Each number is 128 + 32 x the weight over its row's rms, rounded and kept within 0 to 255. Layers, rows and columns count from 0. The size above them is the row's rms in percent of the matrix's.

# layer 4 attention output (transposed), 320x448, rms 0.0633, rows 255,319, columns 384-447
size [128  91]
[[187 157 155 144 186  86 122 117 156 167 116  83 116  74 167 102 152 176  75 139 185  83 174  93  93  88 124 128 174 110 119 176 154 141 141  93 143 102 143 164 138  88  82 109 139 116 128 144 104 127  81 154 168 125 130 155 154 120 131 124 130 161 130 127]
 [139 184 104 146  77 150 125 115 181 141 110 158 162 153 167 138 122 168 128 156 143  84 109  97 102 153 159 117 146 105  96 187 121 129 153 125 132  98 183 155 164 103 145 128 171 117 162 125 121 150 123 136 112 170  89 132 157 146 110 144 131 122 109 168]]
# layer 4 MLP gate, 1024x448, rms 0.0572, rows 0-34, columns 384-447
size [ 91 101 102  86 104 116 101  77 121  98  95 101 105 102 101  95  96  99 105 102 101 113  88  95 100  95 104  97 109  96 104  92 100 102 100]
[[133 152 144 156  63 136 197 114 137 148 149 108  75 154 128  98  96 168  71 106 137 132 142 124 107 163 125 169 166 137 150 130 113 158 112  55 117 139 161  73 157  98 105 125 117 142 169 164 179 135 131 131 132 173 114 163 142  96  93 107  50 122 157 127]
 [ 92 134 153  92 109  80 183 123 142 138 140 201  58 148 106 171 164  42 140 105 107 121 157 148  97 127 115 180  93 120  62 105 114 136  97 145 126 191 144 140 112 130 177 121  97 113 162 106 114 144 130  91 114  97 153  99  80 187 127 130 123 114 136 118]
 [116 165  84 138 167 115 139  52 199 177 114 117 131  94 173  92 136 109 170 166 141 171 100 107 114 117 161  62 104 149 136 146 124 136 143 143 123 116 113 226 137 112  86  89 142 169  99 129 139 116  91 161 150 211  58 156 142 112 165 174 144 155 176 132]
 [150 154 102 105 101 195 188 153  60 128 106  95 116  97 136 108 116 141 118 140 118  68 122 160 150 155 150 111  76 119 122 132 137 121 162 130 103  89 168  86 162 121 108  89  71 130 164 183  94 113 188 125 121 109 160  87 138 143 117 108 124 113 108 170]
 [121 163 105 135 125 163 165  97 161 127 138  91 126 116 132  98 152 141 100 158 194 121 104 146 130 144 141 139  76 106 178 141  98 124 218 126 132 100 171 126 167  82  73 153 161  95 134 104 150 131  81 131 105 202  86 158 154 159  97 113  91 183 153 131]
 [124 149  77 138 102 144 131 119 119 111 136 142 144 145 159  95 152 156 131 157 181 110 101 176 106 141 125 168 127 136 167 113  60 168 168  28 144  68  97 147 174  94 109 133  77 148  71 151 146  97 107 169 155 167 103 129 133 181 117 189 111 146 120 153]
 [131 152 102 119 116 105 139  95 148 140 134  77 101 167 169 170 114 149  95 163 102  95 174 138 116 120  98 151 171 122 164  72 115 161 126  81 131 133 120 150  59 104 143 119  98 177 171  83 152 139 140 137 109 112  83 154 119  94 129 120 125 169 128 121]
 [147 104 123 138 120 130 142 150 123  85 106  75 101 134 153 134 119 114 121  83 167 177 151 164 132 138 129 146 120 150 139 174  72 137 129 115 151 189 152 142 185 117 105 133 148 109 171  92 101 118  59  88 147  85  85  97 140 163 130 149  90 195 102  93]
 [139 177 124 153 117 117 106  66 167 100 130 114 126 109 166 202 148  43  92 154 129 121 154  88 113 123 129  99 122 193 158 110 138 155 159  92 153 131 115 121  81  84  90 142 138 125 146 161 138 121 128  57 128 167 137 113 141 132 124 155  98 150 132 105]
 [205 171 106 163 171 161 211  89 160 160 105 166 121  94  99 170 169 119 110 136  82 125 116 139 158 126  66 153 164 116 169 134 110 120 106 128 128 130 140 144  81  95 122 107 161 130 169 126  70 117  98  75 112 123 118 197 130 175  95 150 103 166 134 157]
 [130 170  86 114  56  75 132 100 140 176 116 145  50 162 162 111 137 140  87 123 152 157  93 128 114  97 100 127 165 153 112 120 129 156 185 112 106 126  65 146 141 123 125 116 109 110 110 109  96 155 204  78 144 126 131 122 110 151 140 133  82  92 176 119]
 [ 51 140  98  87 129 149 106 101 135 172 112 149 167  91 156  49 119 127 137 142 177 128 119 142 188 188  64 114 104 146 140 142 114 157 148 107 129 151 164 155 143  97  92 115 131  96 136 122  82 121 121 103 104 107 111 107 140 131 126 162 136 125 103 128]
 [133 179 122  96 162  93 161 103 149 137 101 144 112 161 128 112 114 149 133  93 123 122 129 169 114 138 186  78 195 129 156 124 123 104 153 159 109  83 158 153 145 118  25 135 126 130  94 103 125 118  61 132 121 125  59 152 134 117 106 146  94 148 117 168]
 [133 139 184 106 135 188 117 134  97 156 102 105 183 136 146 139 169 163 109  82 136 139 123 130 108 160 174 137  79  94 145 108  96 138 245 138 160 143 136 151  86 106 123 122 132 149 111 121 146 160 143  84 153 142 147  67 120 141 180 115 124 128 104  77]
 [159 194 156 117 124 125 165 127 128 104 126  67 199 152 114 150 110 135  98 105 114 168  86 119 157 171 135  82 125  41 128 152 103 111 138 102 101 140 111 128 144 120 106 157 129 168  72  68 163 115 133 111 147  98 106  97 155 208 171 142 153 128 132  90]
 [ 99 156 112 153 187 125 148  98 180 119 155 121  98 173 100 120 139 139 190  80  99 115 140 130 122 160 207  89 148 108 197  72 152 109 148  85 141 139 140 185 138  78  81 153  57 145 121 131 145 153  71 167 145 130 100 150 139 136 138 131 120 157 165 160]
 [148 134 110 112  96 118 156 140 126 103 121 103 168 167 150 149 152 102 116  72 116 132 107 124 157 151 155 140 101 123  74  35 101 136 136 124 157 110 141 114  94 145  93  71 144 105  93 126 154  96 144  50  79 135 129 153 216 144 106 121  78  97 135 153]
 [ 58  84 173 156 106 140 150 180 102 150 103 158 209 107 154 148  87 144 107 100 132 120 120 115 148 115 186 102 100 145 132 168 152 155 175  68 140 106 136 160 143  68 150 155 139 140 133 110 181 185 171 136  55  92 173 114 103 118  77 124 181 123 102 107]
 [116 194 104 160 137 147 168  81 168 133  97 106 101 113 143 150 132 123 127  47 160  95 120 149 147 103  98 193 159 139 188 156 137 172 185 106 103 118 136 174 146 169 132 113 127 171 164 116 152  69  68 162 162 154 114 108 151 104 175 118  62 112 152  88]
 [106 141  97  91  86 179 159 131  89 142 137 118 128 107 128 156  75 160  62  85 101 130 110  76 176 135 163 142 149 119 156 110  92  95 161  68 142 204 207  87 115 116 180 132 116 147 171 117 116 147 200  89 124  96  87 176 114 111 108 101 147 156 122 104]
 [111 166 125 140  79 143 145 108 103  52 130 124 147 138 116 161 190 165 141  93 111 121 112  93  93 202 115 160  91 106 125 154 112 124 146  94  89 114 143 175 129 133 115  86 104 176 102 106 155 179  66 123  66 113 142  89 144  98 109 145 119 133 125 100]
 [152 177 126 170  58 117 155 129 140 141  76  59 102  61 105 144  98 129 168 147 136 143 101 160 130 132 141  29 124 171 154 138  61 145 120 125  63 129  69 175 167 105 142 109 106 153 139 132 133 136 115  84 123 160 109  90  99 151 156 177 130 112 127  92]
 [121 133 110  80 108 138 206 147  92 147 118 123  86 151 125 210 144 118 142 100 147 161 119 117 157 159 173 129 105 126 181 109  63 125 106  94 131 131 145 120 139 184 130  74  66  91 150 114 146 138 135  76 123 144 163 116 182 141 108 173  93  90 121  71]
 [138 119 150 107 167  60 105 130 176 170  64 164 132 163 142  98  97 139 156 112 118  98  97 104 161 105 121 147 141 161  68 137 124 189 130  63  93 152 104 149 159 229 150 143 165 101 106 129 149  40  67 147  80 156 157 143 125 168 147 128 176  82  80 165]
 [184 128 182 125 153 137  85 111 156 221 132  61 105 131 102 103 167 143 117 116 103 102 123  49  98  70  94 107 158 129  73 154 112 119 111 138 135 134  95 154 129  92 137 167 160 122 101 108 142  73  93 160 158 128 149 167 160  97 107  97 108 106 132 141]
 [118 137 130  93 119  90 147 141 155 122  90  71  39 121 110 155 129 141 106 126 157 134 147 169  72 134 139 144 121 109 142 113 145 147 149 158 124  69 131 155 135 127  64 164 134  89 194  83 153 137 159 179 102  94 121 132 127 109 135 134 110 177 107 140]
 [143 150 138  79 160 118 148 123 167 129 145 116 121 111 146  41 136 135  92 152 125 142  43 132  81  92 121  90 143 116  89 178 124 129 111 120 160 171 114 197 106 115 131 110 185 158 166  55 115  97 137 147  97 139 144 103 110 149 130 132 122  76 131 137]
 [133 173 150 135 142 104  77 107 111 176 134 102 103 174 122 125 173 156 102 139 162 111 115 126 140 141  91 119 109 103 133 112  92 107 160  67 144 201 127 134 152  99  85 101 129 133 105  78 104 124 168  79 149 155 164 129  56 116 170 163  85  74 173 145]
 [137 157 153 111 128 142 182  95 173 192 144  56 120 122 143 153 160 157 158 111 129 123 118 132 126  99  96 136 120 113 131 136 188 131  84 116 149 174 140 161 103 120  99 101 104  92 115 118 149 100 106 120 122 168 159 123  98 159 170 143 128 189 183 123]
 [130 171 155 149 105 161 174  55 155 124  97 161 104 157  94 116 115 131 104 173 197 125  86 127  61 179  53 102 147 108 157 170 182 134 171  89 106 154  69 171 115 135 105 122  76  97  97 120 165 109  85 125 117 125 136 169 149  95  80 157 151 109 139  78]
 [128 172 146  87 150 154 162  96 200 131  90 109 110 140 124 147 167 124 115 193 115 161 141 118 153  82 131 145 157 138  91 114 129  96 118 141 101 149 111 161 177 135  86 110 153 101 129 139  63 181 138 151  92 126  93 125 138 183 149 118 163  89 177 170]
 [122 167 124 168 127  95 118  74 130  73 122 114 172 111 142  99 176 113 136  93 133 155 146 170 108  65 148  93 120 153  71  99 151 113 155 126 101 131  83 190 122 131 133 145 120 105 141 154 127  61 147 171 127 120 107  67 117  80 156 118 124  68 177 108]
 [162 138 118 174 171  99 113 134 141  77 142 109  43 124 156 199  86  85 152 119 136  90 156 174  94 117 168 177  49 119 162 138 157 129 137 134 101 146  91 124 117 116 146 117 147 103 134 102 147 195 108 106 177 114 169 165  85 119  86 101 119 171  89 128]
 [151 165 157 139 150  93 169 123  84 172  85  88 122  95 143 130 116  30 147 119 147 103 114 211 111 155 137 109 148 146 131 148 104 165 110 120 134 119 135 136 122 108  98 118  96 163 148 128 108 150  78  72 155 219  77 171 116 111 201 130  85 183 129 120]
 [ 82 117  93  68 160 144  70 149  66 125 122 140 165  87 118 151  89 128 151 103 113 142 147  89  97 141 128 140  99 126 140 103 175 154 157  68 119 127 149 168 161  82 159 121 114 105 126 115 201 108 164 131  79 148  88 113  80  86 151 111 117 142 110 153]]
# layer 4 MLP up, 1024x448, rms 0.0564, rows 0-33, columns 384-447
size [ 80  99 104  87 103 113  97  77 135  95  89  99 107  99 102 105  93  95 112  98  94 117  84  91 102  91  99  89 110  94 100  92  98 111]
[[124 146 111 170 140 167 170 113 176  80 133 157 146 119 185 121 115 163 129 166  41 150 112 140 143 111 136 113 124  71 106 130 139  81 130 175 169 102 135 112 130 157 122 125 143  77  93  50 116 109 154  98 109 107  94 104 119 158 110  87 134 164 166 133]
 [102  95 183 139  49 109  65 155 107 138  73 158 113  98 154 101  80 136 124  73 121 110  98 161  94 116 145 144 117 122 130 125  85 152 161 125 114  68 122 156 122 165 117 147 130 112 141 154 149  88  88 167 153 174 147  84 157 164  97 135 128  99 131 123]
 [135  89 110 129 108 119 113 141 155 111 164  58 138 129 176  77 152  93  41 170  89 118 130 126 153 120  91 193 120 176 152 141 199 100  95 196 129 141 113 175 136 105 174 121 154 138  84 154  53 141 104 132 130 139 107 107 104 124 108 149 153 172 126 166]
 [117  99 105 159 109 126 133 179 125 113 139 100  72 136  88 157 187 130 129  96 118 188 141 108 129 115 161 157 144 111  95 132 137 167 102 146  92 148 102  88 164 166 102 104 137 110 108 140 124 123 118  81 129 177 139 133 132  93 116 111 185 188 116  61]
 [120 149 118  94 155 125 107 126 171  93 136 127 116 161 167 146 121 186 201 231 113 181 106  86 159 104 128  82 153 119 134 148 184 147 177 133 126  91 146 124 131 165 146 116 156 144 126 137 111 204 154 130  92 172 109 100 130 170 165 141 130 148  66 172]
 [151 154 152 125 102 165 170 132 115 160 158 112 108 167 157 179 164 224 156  74 182 117  93 117 168 108  87 161 181 147 150 175 176 143 139 154 119 120  75 152 182 142 137 165 192 137 145  88 166 104 157 149 166 117 183 168 120 135 124 152 155 166 157 125]
 [126  96 152 182 129  93 150 167  78 143 104 166 129 164 145 141  70 155 166 133 102 101 158 130 154 101 104 134  69 118  96  95 106 128  84 117  94 133 182 109 124 113 105 127 129 140 101 164  76 149 147 113 122  87 144 206  79 105  80  91 169 138 126  93]
 [ 87 109  77 107 120  95 131 125 123 134 145  83  70  99 122 145 142 130  81  66 137  81 114  81 154 105 149 138 134 110  99 116 162 209 162 124  92 163 130  86 126 129 134 118 105 154 155 146  68 158 121  70 171 110 184  82  73  39 190 146 120 155 137 140]
 [126 118 155  94 118 110 100 155 106  89 105 105 120 163 139 165 114 168 243 140 160 183  87 124 169 120 100 137 126 120 106 153 175 149 199 124 143 173 140  99 137 107 124 121  98 114 106  96 119 148 125 127 117  97 153 129 131 166  93 119 175  84 137 137]
 [106 134 138 136  56 160 100 122  82 106 109  99 168 137 102 109 170 120 176  61 136 132  97  79 132 192  98 126  37 115 135 129 121 105 127 117 162 124  96  94 120 176 155 142 146 114 173 143 188 125 181  81  92 121 138  95 136 133 121 148 159  92  79  91]
 [153 108  57 118  86 139 137 131 134 110 106  97 138 132 149  73  98 158  72 157 134 107  94 100 144  91 148 129 100  66 158 130  96  84 184 130 136 134 137 156 154 101 129 141 157  92  78 138  90 158 128  73 164  82 133 147 115 127 115  38 137 105 198 149]
 [115 153 177 120 117 106 111 108 195 140 122 100 107 166  90 126 162 121 199 113 146 141  88  97  75 116  99 140 124  94 116  78 133 147 169 117 123 179  82 144 163 156 134  90 106  61 133  85 127 147 131 186 120 143 211 126 127 154 169 101 164  32 147 106]
 [175 140 131 131 140 158  96 111 112 149 132 164  99  91 178 107 113 108  93 141 140 105 152 132 153 153 144  97 183  49 171 109  92 218 140 169 171  87 144  51 112  81  65 111   5 152  41 138 123 158  87 136  96 115 113 121 139 130  83 131 126 165 100 118]
 [106 129  96 111 142  60 114 123  72  60 122 109 111 107 144  97 119 134 109 158 140 153 110 136 204  65 107  91 140 146 135 131 143 135 116 153  87 118 152 157 170 184 170 163 104 106 124 184 119 103  69  93 139  83 131 134 143 160  92 106 107 173 111 182]
 [198 118 122  84 142 133 125 130 148 154  93 128  99 137 134  89 156  69 169 104 152 149 106 118 106  84 141 176 101 200  74 148  65  99 118 115 141 102 163 180  71 115 185 158 157 101 142 106  77 131 126 118 100 147 108 108 148 159  73 158 140  86 127  91]
 [161 117 128 146  85  94 155 121 160  61  84  94 144 143 173 119 109 166  99 155 129 181 158 149 136 125 125 115  62 135 159 133 109 101 116 106 145  90 141 125 144  54 167 139 133 136 144 108 169 161 167 145  62  91 137 111 105 144 189 136  83  88 124 156]
 [109 126 137 142 116 134 113 191 102 146 152 118 141 168 152 146 107  99 109 105  71 136 187  71  78  84 145 152 172 172 126  89 130 123 140 148 115 124 163 153  96 146 155 134 148 119 149  86 148 163 147  75 100 122 134 100 171 152 169 123 155 154 129 123]
 [124 121 163 133 123 111  98  98 170 136 106 126 151 133  45 132 146 146  84 186  97 107 132 112 104 111 119 126 109 181 158  83 162 113  93 143 133 118 145 114  75 154 109 185 122 124 137 166  58 123 115 174 159 169 107 122  70  66 165 101 100 125  78 105]
 [118 100 119  82 137  98 111 138 143 148 130  95 160 200 152 117  79 116 186 159 112 116 195  86 138 136 115 157 128 121 136 142 184 142 135  76 112 124 180 173 157  96 141 143  86 112 116  95  82 143 164 177 108 163 102 214  84 164 168 152 125 109 131 159]
 [ 91 134 147  99  90 143 161  97 111 125 132 133 132 122 161  80 145 132 136 131 144 145 125 122 127  61 107 131 110 108 122 142 162 137 111 115 153 170  81 128 165 108 174 154 157  82 163 122  96 103  95 117 105 117 198 111  84 143  78 172  71 161 151 149]
 [ 80 136 148 168 162 179 112 110 132  72 135 122 125 100 178  87  96 175 113 193 193 144 125  98 122 104  83  92 120 119 142 155 121 141 163 115 146 155  82 163 110  85  68 102 141 115 136 114 120 139 146 135 127 126 118 145 114 143 172 152  98 142 153 146]
 [175 133 137 181 167 131 150 157 126 113 114  66 113  88 157 140 165  95 120 124 140 156 127 135 109 121  13 125 160 117 135  80 127 145 130 158 161  84 120 157 123 128 152  95 128 122 169 102 131 122  99 188 157 172 112 170 111 139 133 105 122 143  76  89]
 [116 143  92  93 205  78 145 127 120  67 135 157 161 161 129 144 133  86 124 179 141 163 157  86 131 145 167 139 138 219  85 146 164  87 139 128 143 162 126 153  97 154 180  53 154 117 130 135  54 180  94 150 149 209 110 109 110 115 128 128 132 101 114 112]
 [ 99 135 153 185 128 172 174 155 106 111  83 151 117  87 164 136  87  77 149 144 121  81 114 153 102 199 171 119 149 164 133 120 119 155 119 159 123  98 146 132 173 156 143 130  89 143 181 125 122  86 138 128 122 167  62 105 152  94 113 138 135 107 108 156]
 [146 124 161  86 146 175  93 150 155 133 149 132 140 111  86 140 148 161 125 170 191  92 114 133 135 145  68 135 151 154 160 153 120  94 130 182 124  88 108 174 108 108 156 130 161 117 123 115 116 113 108 152 107 136 138 130 157 126  76 118  96 172 134 170]
 [129 153  63 126 124  75 119  60 151 113 134 112 132 223 129 132 172 152 152 116 167 142  86 143 100 135  94  98  97 149 140 142  96  96 198  69 179 100 144 104 113 100 115 149 120 137 163 129 184 167 122  95 102 185 124  76 115 185 114 167 110  82 109  80]
 [127 132  91 162 137 114 185 136 139  98 140 175 122  59  62 116 173  92 153 121 143 136 107 143  96 153  87 131 126 137 125 135 167 154  90  51 121  72 141 114 154 126 104 110 112 149 142 104 143 162  72 154 118  91 148  89 159 128  67 156 115 128 140 106]
 [127 143 128 163 153 177 137 118 155 164 219 160 135 156 168 133  83  94 153  83 191 133 168 108 132 178 174 146  83 168 117 111 164 137  99 151  94 104 135 111  91 175 159 124 147 121 164 157 125 114  72 125 128 156 122 140 165 139 145 118 134 149  96 120]
 [148  97 152 136 126 128 105 100 144  86 142 107 196  46 103 173 161 198 150 148 178 173 124 140 140 151 138 138 113 136 142 162  94  90 177 120 164 136 116 113 164  79 175 120 183 168 141 157 185 120 170 116 121 196  77  99 148 141 154 100 169 157 190 163]
 [167 118 160 127 203 111 102 123 149 177 194 146 127 138 111 190  89 142 178 104  97 107 104  85 136  90 187 157 126  64 100 110 117 141 136 147 117 133 109 118 150 131 116 152 103 187 144 148 148 105 173 170 148  99  75 113 103 126 156 134 117 109 202  85]
 [120 129 134 173 127 142 151 144 142 142 123  94 152 105 147 132 209 123 121  77  89  91 134  92  97 136 159 191 175  85 122 145 210 171 149  83 133 170 179 112 175  89 132 128 139  86  90  87 122 128 145 172 148 132 158 112  62  81  96 175 116 138 157 108]
 [109 128 139 114 161 127 156 118 120  44 109  59 196 177 113 145 132 108  92 164 131 139 167 156 130  99 120  94 123  58 123 172 157 100 109 153 134 144 138 172 134 157 145 147 167 121 101 152  67 112 134 148 167 106  83  92 102 104 115 138 116  89 102 169]
 [145 101 148 112  99 100 128 164  67 122 140 158  91 113 148 127 105 148 150 125  72 141 135 147  83 139 152  93 142 160 160 125 108 134  92 161 115 100  93 138 201 188 109 138 169 143 136  73 142 124 138 143  96 159 124 124 154 185 137 187 131 115  60 125]
 [ 71 145  75 111  86 122 164 145 128 157  84 171 109 115 147 141 130 120 208 102 164 105 111 109 118 105  86 102 127 112 144 173 129 110  95 140 104 165  74 158 118 122 168  83 116  93 154 159 102 155 163 136 148 133 187 140 157 113 134  80 158 117  88 111]]
# layer 4 MLP down (transposed), 1024x448, rms 0.056, rows 0-33, columns 384-447
size [ 84 101 103  83 103 108 100  76 145  98  92  99 103  98 102 104  94  95 109  97  97 112  86  93 100  96 101  95 108  95 102  91 100 108]
[[158 165 134  76 153 110  97 147 150 117  73 129 174 117 150 184 162  78 132 206 161  62 163 163 139  85  83 157  58 101 103 175 131 119 146 139 123 150 137 147 100 112 179  81  96 128 143  71 123  55 173 106 122 138  96 147 152 158 125 177 152 142 131 135]
 [169 165 191 170 105 127  87  92 116 142  83 101 182  77  76 120 110 171 129 110 120 152 111  93 137 114 149 142 129 126 127 153 163 124 186  91 111  91 116  97 122 153 136 120 127 134 113 152 108 109 133 143 113 166 144 164 172  99 116  98 149 155 132 132]
 [102  86 156 132  50 126 188 140 123  76 123 115 137 127 111 115  95 125  68 105 118  96 114 135 166  93  90 137 159 150 145 107  91 129 106 175 115 138 141  96 119 142 148 116 101  65 148 174 122  95 117 140 119  53 230  81  59  89 125 104 122  67  18 149]
 [110  87 104 101 186 110 127  14 211 131 110 163 201 132 155  98 107 144  87 153 106 156 153 157 144 106  92 117 104 136 137 122  54 115 182 134 169 125 118 153 107  87 127 145 150 155 141  96 172 122 123 150 153 159  74 143 152 180  90 121 124 146 186 172]
 [120 133 149 127 143 132  77 154 153 152 134  83 105 124 148 166  98 149 150 217  96 163 130 143 137 119 116 123 124  98  98 177  85 171 130 130  66 148 148 203 130 103  64 194 104 149 187 137  97 159  87 104  65 132  89 118 102 134 141 120 115 116 117 153]
 [ 85   9 102 174 127 120 173 189 175 141 131 204 180 150  56 163 165 133 122  93 176 124 159 159 103  91 145 150 111 128 113 160 118  83 125 183 144 127 102 162 175 125 163 135  97 175 162  96 109 113 150 105 127 174 182 116  62 134  81 129 124 194  97  80]
 [146 116 102 162 103 147 112 171 112 142 139 159 139 159 112 117 126 115 188 128 129 160 121  92 142 113 153 145  56 121  88 178  98 175 114 159 144 109 150 105 128 113 109 117 137  66  98 135 128 123 106 150  89 123 193  92 117 133 121 111 103 122 169 126]
 [103  68 130 149 158  87 151 145 110 119  92  82  86 148 154 140 148 113 102 163 103 122 104 121 129 123 156 108 105 182 153 111 115 128 115 148 153 196 105 104 135  56 145 113 109 117 102 181 136 118 156 150 127 144 156 146 112  88 128 121 140 107  52  95]
 [153  81 111  80 128  85 143  92 113 119 157 133 115 108 156 190  98 127 205 110 163 164  91 127 119 105  88 102 118  88 137 126 164 129 191 156 146 169 130 108 105 157 105 119 150  98 132  97 108 157 193 121 110 114 107 149 113 142 150 150 161 131 128 150]
 [136 209 104 102  93 124 165 113 147 115 147  63 162 176 142 134  94 157 131 117  95 116 120  83 133 161  35 133  42 158  83  99 110 113 161 202 138 122 131 116 110 138 172 141 104 145 135 145 168 123 169  84  91 117 158 119 170 117 116 142 179 137 115 148]
 [113 208 122 111 142 176 125 166 138  65 116  84 181 102 111 130 148 143 165 135 154 118 141 131 179 146 144 118 118  63 152 157 145  91 115 124  97 147 160 122 179 107 157 172 170 112 107 153 118 116 104 131 135 115 141 175 135  85 125 135 140 104 150 102]
 [151 121 154 168 110 138 165 136 116  87 114 126 135 106 164  81  83 169  95  87 135 147 140  92  78  36  95  90 117 150 140 133 112 105  98 117 162 119  94  94 105  95 162 130 139 160 144 143  95  55 102 114 149 146 152 173  72  78 125 123 125 113 174  91]
 [184  63 129 102 131 127  97  76 122 159 103 200 108 117 128  86 101  92 153 176 148 109 182 148 148 130 108  79 133 105 139 111  90 138  83 203 149 156  80 154  91 123  99 155  77  84 123 123 101 112  93 119 167 138  41 103 162 139 124 180 141  66 145 105]
 [ 91 183 128 122 164  84 138 154 105  86  72 156 128 102 137  89 171 127 130 155 128 152  78  90 128 141 131 123  62 107 134 141 117  92 158  98 121 142 180 105 122 178 189 101 141 138 149 194 118 114 132 130 162  92 183 120 148 128 101  78 112 152  96 153]
 [121 110 134 191 202 167 127  73 108 141  35 152 151 136 200 154 129  84 139  65 139 124 121 123 105  97 159 166 149 145  97 102 120 110 122 153 128  81 140 127 100 113 141 138 136 142 198 151  89 141 152 138 158 113 162 185 123 176 106 125 118 107  65  92]
 [128 156 101 121 108  91 116 101 152 115 113  91 128 116 165 124 109 135  67 175 136 156 146 148 107 146 108 123  56 140 129 138  91  83 120  72 153 134 158 175 125 115 176 129 162  76 129 156 144  83 165 105  78 114 153 105 108 111 199 146 114 119  93 165]
 [136  71 102 101 159 166 113 148 154 177  73 130  83 126 107 127 130 127 106 231 121 141 147 141 138 100 147 134 141 112 127 193 127 165 102  89 122 151  53 139 140 133  86 148  86  98 190 133 102 137 180 187 129 115 133 164  86 152 126 159  87  81 117 154]
 [151 180 111 109 148 133 153 201 116 110 122 146 165 102 208 129  96  91 209  67 195 155 132 136 143 159 108 155 115 110 117 150 102 126 140 119 145 126 112 100 171  75 184 142 171 123 109  99 213  93 151  83  87 143 130 126 144 187  76 130 167 150 212 133]
 [114   0 103 160  94 111 164 105 188 106 115  75  99 192 224 115 115 157 144 186 105 124 176 113 130 155 159 160 125 115 165 150 121 139 153  97 213 124 181  70 125 142 122 145 126 151  80  95 118 207 127 153 151 113 131 170  83 163 177 117 132  95 143 129]
 [114 182 146 147 100 164 162 127 181  90  98  97 155 137 137 179  52 176  85 125 109  86 112 121 106 123 113 139 223 124 160 161 123 126 135 118 154 109 160  85 105 103 136 204  75 174 153 122 136 124 216 114 142 127 129 140 128  90 148 120 160 109 146 114]
 [147  82 114 131  82 204 133 157 185 116 126 189 138 182 114 115 145 159 108 145 104  98 120 142 131  99 176 152 134 158 114 155 138  71 148 145 120 155  87 112 108 136 109 110  95 177 127  67  99 138 126 158 105 160 172  80 126 153 145 207 121 126 143 129]
 [145  32 115 121 135 165 128 183  75 144 114 113 108 111  49 129 133 127  96 117 174 117 196 123 111  63 110 103 108  74 128 104 145 128 174 122 135  94  76 158 131 142 148 113 133 129 112 119 157  86 148 167 108 135  84 126 152 145 131 124 119 155 128  86]
 [140  98  81 117 154  91 111 162 101 146 203 146 125 122 115 118  94 136 192 138 176 193 155 112 205 131 194 133 101 154 128 102 118 151  54 210 109 160  98 128 171 143  91 126 119 101 111 109  75 167 211 115 140  79 135 107 118 150 117  95 141  97 141 117]
 [127  29 121  71  90  67  94 136 148 159 148 127 172 106 165 132 161 180 150 170 184 154 135 133  86 173 138 133 162 121  95 132 123 111 135 150 130 149 143 105 100 130 124 113 155 103 121 108 144 133 102 143 131  66 104  90 114 159 107 126 132 126 133 102]
 [132   0  92 145  82 137 164 162  89 121  83 174 102 146 145 159 121  85 138 103  92  78 111 162 115  94 126 171 114 153 166 117 175  98 143 121 192 109 127 156 107 129 105 119  93 122 143 162 104 103 153 118  78 170 120  90  34 136 144 135 156 131  90 132]
 [117  82 119 136 120  90 139 174 167 121 109  69  59  85  87 128 152 180  73 134 172 118 142 167  90 103 138 117 142 129 149 113 142 134 204 165 102  87 144 127 109 121  79 138 128 112 218  85 151 123 150 188  90  90 126 135 129 112 103 161 122 156 130 140]
 [148 191 142 149 116 129 105  97  87 120 130 121 127 151 210 151  37 115 134  62  95  99 173  82 116 143 172 109 125 151 116 107 154 107 159 158  98 137 135  91 134 130  97  87 121 134 121  87 120 138 155  52 143 175  53 156 161 119 142 130  73 139  85 181]
 [144 101 127 191 174 149 139 134 128 196 164 150 131 168 165 183 126 134  81 100 161 130 139  97 101 148 119 127  95 155 121 147 153 147 103  73 118 128 138  75 130 139 138 107 148 107 173 147 158 104 174  85 103 138 126 122  65 130 164 150 102 105 147 106]
 [ 90  84  82  59 197 141 142  99 147 116 107 146 125  96  95 124 159 165 150 161 160 171 104 112 145  79 103 131 150 151 121 170  71  44 134  96 114 183  97 137 100 108 112  96 163 199  94  77 115  98 149 177 112 162 120  93 135 137 145 189 142 139 172 167]
 [181 184 143 119 175 117 143 109 123 121 165 114  99  94  82  96  64 111 150 120 138 121 114  85 123 109 110 200 115  87 131 155 172 137 149 142  95 121 170 109 115 131  83 104 147 143 165 162 152 123 158 193 145  85  77 132 137 123 117 161 154 182 100  96]
 [107 112  57  86 148 175 202 115 174 113 141 136 191  52 140 160 163 135 135 102 100 125 182 102 108  56 104  77  97  56  65 136 184 117 127  71  99 151 167 122 109 110 133 162 122 140 147 133 117 107 177 122 124 121  97  69  93  93  88 158 165  99 182 137]
 [117   0 137 135  89 138 103 149 132 115 158 128 177 171 144 150 142 161 155 120 107 190 176 117 116 102 157 109 111 100  72 164 160 102 139 120 122 139 104 168 130 126 113 149 123  85  84 127 127 101 150 101 123 103  88 170 128 106 144 118 167  92 123 164]
 [127 119  82 103  81 149 208 148 149 122 154  72 107 151  70 111 157 154 132 122 135 148  75 113 198 118 154 140 169 157  94 172 172 174 115 151 138  83 203 134 156 140 111 138 138 116 109 122  91 138 114 115  99 152  92 105 236 206 122 117 139 141 163 117]
 [ 88 196  70  82 135 125 129 173 101 119 143 106 167 176 156 138  86 108 128 122 116 154 151 120 113  84 117 102 150 136  97 170 144 110 155 136 107 119 123 174 123  92 150  88 132 106  84 135 183 150  98 121 149  91 137 165 154 106 142 151 138  99 119 233]]